Part of a small language model's weights: rotary positions, no biases in attention or MLP.
Each number is 500 + 25 x the weight over the matrix's rms, rounded and kept within 0 to 999. Layers, rows and columns count from 0. Numbers have three digits each.

# layer 5 MLP gate, 768x192, rms 0.0783, rows 477-488, columns 0-191
534502503462512502540501506465461514500432472488513520559511503519475539488495474495539496497506500507520446504510475476506483478506498478507523528459534477506484542464502486525488491446544502484571514523555482556499497501451485502486488452547490492481512558466452468514524523479512503488509445464496448456519462521520533471482523520562534537448442534499551522508535478478580519502472479492477522530502482525494492481489478458510485489479522488507512475548474452487519451501500475516491515473541497503485508486526495447474496497504492534502525505477509510519515484467489513518
477513473504490487492445514497526510484530442483461435518550456518472501479513476511520492492479505522491529517501492497531506485510506514514487524511487500487476498493501516504520501466500522493525531506522498530490474484464529482483472492505495464510501495510517492528525520511551484497537526544582509502485475482537504523506528515512463540481467531504486482431506534459525523443502495541488493492523504484499523537498502490511530493483502529497496501509541509474497439508489501503454496469478494499493517531462524500517498478527514489484534495474466486496524476481522480483
458522496491509502448471516457451534509507522586562521501525485454516490522487468514535501457475501539465504500485523496519528442500492521511500518479506503518472485498494463456509486476494466466490509516479474542490515493479481473460504512520460502508541488523499515489528497510523490495504458505515475464519488497503505486479484480524465517513479514461511509534524558502481486475539483461434462493442484501490458496475461544541505481482528543512482483486512468508472457504457471497480516478478507503520509505532505516458513459538459478484491520540479486448490488501489496555
498479520532489479562486537500513518505482514489492463504531516473506519499521467498548492457492468473492526567508459494475498494476458496513507473471504525505483515495473550500482453487523444500497528510504482507482509496553499494489476466500527536537495493477503548490506509496505508520527500488504483489547540538507517521532502473547523536518485499513473493532481529514493518511538495496529444489485498500472492546476514517454495544484541499490503476517492508499495495482497492525476514485491510486506489536512472461462514568521471462495507481494494506499483514456468475535
518524478478493515471531524489502483516477485531525451556511482487478504471497478466497495532476496461495510470540495469450545515482480520536470496508558481471442467500476497504491487445501497497495571485508498525529474484544489464463514504525480473468491492445517487509506497464542482457447466506515527467516534456468512513540505479540505536533502532534483512419492482502489497501511491539503523528485516443439463520509521509487540433522527573477538458498490441484490519462473482482518428479511504518496474497463501478517486501537476482477510466504507540527509474520477515496
513467499468495488517533521482554464495504507459489443484501518504495531469492489484496508477476552518504521513531548462566518533525499463548519472523541571528498510529450502511457478522484453562520510520483522448500513548508505512521462546502478517500517486469515508511510492546500523530513487496528524496493495512520491467499507476518516511452517462522455518471498497501521505482495505513523512491478465500487491530505538514509552500479487524461491468504499513519490495483443492513522481533497462519479518481468491526503487503502491469492525495537497495496489492497512502503
524473507446501550515511465470527524477495493505510504534496490512485525487488516474522558532572575534503428471482486489449476507486469510524542516520477547500491522501499470538461483453507486478492493499526505486482525460462488492547477548524473500531493515463493490522521522526513475503517537479513510502560456557468517479502450473511550528469509505487508474437492506484529480484513474529501499487491509491481480510539496485534498470502509514503520493533559512482482497480499508500483502515483532490493534504528472524504504515505485506516511510489494496480526462508516511504
495466471485529520507483523486465508535529510498494525512508537522524525494517492526527520465480466497486496507532476472469474526518478492523476520455544530476473524515467511520481459463522495491507521479522498435541509482512488463509487552514512542508519504493507500533521488471518480461497499477518493510484529502514513484469536466521480463510508468489505474459535507509487476507515489468448546501454487439497489458516502462492508545466522492509547475523506473502518479468486519489508474519532516479508476473515519492476444501503525524450459546498528513551469484481473539541
473481514494483499505495495503460491516474492529493510508510517465490542497531502498475474511501468485497512503504532485509470507523502483552493513499535514472518489535459517491470442470537454542499503511484475463527496499498462513503486503538515480548511498521471557490507486539516506527515537516537497481519506501495489523507507550473529474489509508461505496502496507466498497485487497516529529501489508526491517514474509487508491519462479537543526492495507496516496478500494545472450514511500520498492485508539496484513490470495506484487503545542488529543472499550503518506
489505490497478504500445538456481514522484531511526448515444470480474524487526528515524520509493516561520525495500526511495485457532542511517499516477482476462487489517516480486489485469541505493488491500455523500473489515509458524519451502524504488510542467533525472506504464541534505546512560544507515485505537469538485557508484476472500502478488492506497497466461512475463490474550497499512492508504492525491502498480512500484507462487477485509463509463496505513498477457489549498506513528497559540492468499490542495523523506529499489485500494444558513424502498509520513515
474497509488484521530465530499486539493485558489453533516546499537494515499514472488473520475468478511523510519518515465541503486480541493521494514499560483541521503492498539526528499513483465490519509512462494460477481463495491532520553495531503478531513497526472484510502527529537521488515496481490511535520482490526469517506471460491471490450468474517464448539479525464484511477532462514477490484527493492467488535462482566453476489476522555486507475488484480501496456496497472502515425511476487512511477469479504483494491513514495504469530519470501534510482488465483434490
499475514462501516498482497459503466536455503487512504529506517509479591457502529528525493541533519525514492439515508494449477496514493508525484496451467527486490508511497483543484487464507453510477504521526450537496523508527523513522476498488522491528491483499518509507468507482496492500468504481549523510557516515531494526500513490494492552514474488505473460409497495458505511459492481534500505515530501502543503477493518578529492498533519527498504486479481498506517519512496423481530438435483500521464504496481494485487469477515531505516513478545502507510469496484512498504
# layer 5 MLP up, 768x192, rms 0.069, rows 477-487, columns 0-191
489535519472477507486520499509435485489478487544490504482515474503497486505503471555502527536501467533484505453493492511527491455524501536483473520513525543513525479486486491482511508540519490513510463491525488476457558528509502569467508512522507515492473495462494492502500487487495519507448501488533480525528575543463550460485533552509503476503499498497482471496515495513529523531488449522492500468473523530568492474508501509497492579515502523453501483514480535449499525497486507525506514514498521485482528466509476482487518450424506532513510521445505544507493487494468505484
452468525499528505485496505488516466491457515508528517519492489478492511515511519474487454527527478513512508470500486529436475518491533519478481467484505490534491513517477537494474504502534494525483506474514478463480554546497506473464515556507511555511516512487497496505513504520514481498523534486494478515462532484525436530485453503480486496518496446480454465472491487469550566508491500465498489504488505475518505492503510519549472522502450493528499479473476469539494508480491488515517523495528496504510487501458486503556468486441479492498512496507494513510542529509494461499
529518518514490502475502469539507502523500531477433511504514489507522499504488537540522534526522522468494516482478519524516500494443484494433506510464500548510549520523496480493500482495461488475461477472507510476512502458500592517490519485510519482515527519557468463532489541531513488470513516556478494509498492418545494525496517512502490498509512495508510455551423539505490491516465500495520509462546514500522455495541504514468465495527533489475553500562472516515533476469456502491480472516525531498528539488523478503500489505515512530497472521470514531484479493490506485510
533492469507568499524488490520485512552458498514500556535493470534502497453486497464537539509472492519501459489475464513497489476480470459507495500466500519461537547498479527526519480509532498469513508473469491466533519450512494487523504499522503546477511509484479472451519515496487519515503519538482493482485519483483508456491519469516534525491541500534516519529507533506474491472478550523459555492461507533460452505474476544478527463500498487495458509517478519496511499523519509508520473492475480493475503519523524464483489459500491509509459498531471473476550516488458494514
501505436506478510511509458467498468487514486494472480538498480497516489510513500507481537553479525478516450473560496477512513512527517513542482514524505498531513466555507508521503520480472492517529473467546512509511487492501509533533522514477542513525468552560491521524566512504480519490505509466530526514498503483491506490510516469556484461492484484486512531498511448522480484468494493529475495499506549550519506546523524494479459461506468521526473488506528545533471523498496507485468490484505483480486506521471527515540509472470499462537478493529482520492472509423453523551
554524481513472497529546489472473544462519491472506442510452532514544531491527501548446499530489491570440472481493454467476506505498520494498486520509497513524478528512531522472552484505485496536510491490488533472518501470556495462518519493519499529466547524492512485516483559468500503528494452517556475486479446526498504471487485527535471516515512464501512507559560483507510511486502498483496500490531521487517546497477523537497485531490560525521517472512484502471494493505483452491504512452492506474491458484521473547498452502474499504518502489502500496549549488516550515503
535515478480468478499527470488486521474547512486516559502532488508523480473428438532458548496522477451492505492508466553492524480527489533515512522508493455517478505531524469523529510489485511508530475491526496489484477515516511500524493515484512515443515509473551454521502511510480473468542505483497510503537497506502502533455543532454513462457467506546475497513517522480545489527507455493455532535519506501490506486517521441538471477536475505459492495518466503487514498515553520509470481515524489492478504491547546537516488508506525502489504500518549468511500493496541506463
540529542489488482512462528496477569487507498467499499465489478512503487468481566514439502529472525489522543488489504486462468463466495524558503501530497511511472514523502494524513478486542501489511499422477528468501500510541482457491463498486486490552515479524540478493492408537528514499472503537491505483545511545539508548496499515491524526513480521517517506527489494450513447514523520501493515486523495507530486512493480517490469454481483541491514491514488496481501500510492489478471485510534522518489510495485510540447496530498514522457472517497510460494503536496528478499
495460501510478464481512418540461542495489513503468503508499479537521515461450501480513498456517534481479521489487509500554496502475523554516521473499505515480500486525497528523488513500486549481502519491502531497486448553470489530481478506499465547492476483529513521523521495518497496520456500474507496479491495545508512531507503527492471549499493486516530483512510500471533495536473494488507497481501522540518485474510509474549462470491491516527473500494526545486492497520510509491514500521516461489511461458480503504483541554515480477500533557483472452476484461531525482536
519503509476543489526498511480497487495492486503481506506452522512536523490486534497553500545517485538522494461498527518521490532501519480474531449474476524484524497482508467481515508483531538508512509444491471481487519495535457495530496485484498471524562479496485506519496507494487442470508526496508456512535488437500467457515436526510494494508508546481517516488519482522534526492463530487521445520490459493499427532538482493514516534469495522493495524504450531489518495465427534519526492491489495506494496519451489516488450496534505498483505462426469486530537433526497497540
553508502487477484470486486514516461500431516480526491482515510486499507495494473455531466586466528528486491523496505520525439510522514503485498471540531538489522502502515539473519515517515556512524532426483499508470495483508485523454468512538485514489495482507483475529497495474475509498470492486474491482485493505499517472502467481499533534519442507524500545532529470539492532517491533490523537513483516478505511490528499504503507498519467512493498506472443456502512485536491525513523516491530479492535518489507469472521501524525458517484453531504520492483447463514471520514
# layer 5 MLP down (transposed), 768x192, rms 0.0677, rows 477-487, columns 0-191
475477466483519508492470504525466502487467473472482492494541450510575488492510472490443492479514540502483495502523505457490494469531471526494476501455448446479503500492463522512488537516480491507476503534518474503460544502505477508496528479496504510527503521481514486485482509488557510523496490537520547552505475507500500473537528454544476484510508479468450499552474503494494472457461516530485505475482514494489516491499524522462501497470443494501432449492539494492526484507458492518487523475485537554516517514483496501506492533525513517494505493465476523526490532500484559480
507509487558499525469474488512499494505523523473457495468537495505482496493526489500545550516482477461496467502493485496525484517534501468466489498509521530470535491503516488498501498534489508492538484506586535500483490509515466490536498511491555494509543486476510494500504470519513515512463482483519451523540441501550481531472497480536471501480484513474521482529475491462519499502511492451504512542506481462470512466494480508488510467477524464479523482534540510528520491482501494494529491488503519506480518518457492500523476520529512513468497523519546496521490513471522538519
531463461509499479514514542525499508531472504499498473507535510476519468497453521505478459478537517511529518512518475499483530529487531490504461461493479517498562525495501530448558486478530464447494493515521439518462485508492475478493497543479512505494511523495526553496499476413517495459514458512553521500517502507470490504494519493474468520504500510516440497533479518505523533457538501485511509530484485463491487500539494506561453523505507502476477462470503517519513510489481478421506508499513503449468506495528495480463519515526478494473511504495471520524488493541539513515
504508437510493524530469477502489485490492498500501441511518534507515527502504524475467488484476511500497473466509510512452481509486476484500472508493486474484527496502524505526492489489516495512521560523472500498454514484514511510495523490509521478496529487471552504485473523488494507509507500540497527484448486518492479527511515527483484511493499515491475500488439528506491507508498477521478501464481448522551518467518502495507500518506486513526465550496528491479520497612489497519492463529555477562473514483516525462488471502511526564529467484489442469552538474524526528474
490526530490512529481514513510461527497489506496519499508545453473521468527522485455490470517462498476470524477474531501493450494488474548525488522517500509469519484494500502528488485484540495545453501518484509503502452504448496488519507480494484475508496460523561497512498512521511498503544496514557521476536439515528544516510518463503514500469535492495478541500517474520499531522500488497498530472519499515523537503497518470522521493524462482557514498547502472502475521458476519484492546495485524526505509539506551543484534484474530507532527470578477521500534458504476483472
517575521489478514505461468488475489466477482510501541509537499460496522493527461441510493470523499512507530468514470482496475516498527539508522515540526484502501511470522501468559472526498538459514476468508465543499487483490504544496531497531479483550487483511529533507505561522493486488500493534479477493584526517493492493511534497510489477540473490542475480561492450485516462522488504491518498484489550518510548497533518487481471474515502498485481516505499507506492474506487460446508477497480513500512494490464497522500493444516478537507461484471503456496478541439506518500
479512501464531462471512504536519546474519520516460492496561495497491508438480512515511485513473490555470476529467553495507475474476485513516510457459532525489465501455487521522462507477528517441463535518499547515483544518526488481470492501493511471506473492520512500523498529476478466515458489493482461519488487537529468486514484514516500520522540455482549509525478545480484468527499442448561498482489484486519507520507508538510488465498548504499505524485526502517496493524533497517455515492499489482523491483476500490524494528528500488476492486497486449494474496512512566534
487510472482517475558476513504519513522502512450489521477505491492482504516492489537520519482462510480486496524469505467478441487533494491461517491525509499517515524503567490472520442486497507486503485531539483511485476535508508500467484515451515521502504450502515479491516494479566510504490497518516478515518504489507532525469534466529470504482537490523482483493520527538504510532517494478488507528476459508508485487480512486508497535488508463500537447496515457513505479580487513471499524498507455443521561502456492523501512502573461492487477469516519505521483472517567520520
513516479472462514542483464473500533476489491492513494496490529476510519520533502518520487497509515535502535519513488477520525506509509520519492532500506560479516487490504498519493523498466536476484485494479503507517515495464454493504482506480496483464558470529500533538551464493538525487510480508518510536432498486503507500456494497473470560504481508466484480494514515474506496454528504442532504504554464481491495502516508496493498472481510460490475491486484563486525522529521468508456501495568478514523513494498516504499520502511521477528557475525487449473476489472475500493
485513456483475508494488561515520488480476454480466536479517531493534507532536500486510491496503507494491475510506525475512496493471490511497510423493474486523496481505520472475500470542568488482525485531491463505480486489551481511500532475466485493546443499527497488516536528474525451460455544526499493547532477535491483491485480491465531534568495529496487518514482522510515505507488495459499535505464510495544472541506454520519462532470500528470436435491454511503507468558498529482542513504506575500523508491495472485499503461537515491502464510505487496511495479524540506432
458520471524564495501506472540543463483501536489521488485474489492519495506499521501511435489541520511554531512510512515495474527499524501478502530535548446495431537444459510536471472508482486485504509487528470477519517484498498515477496496493491510487480503522457507508517530481524506508440468518468527531536480497496510487512501534508467474505487474526533493513507537524524503494579528476494509582481514498479510494516493528508538500484502484463476500469503512509485509509483514514528511520501520487537505507466523448483492498527499492515513458525495468540517477520503522449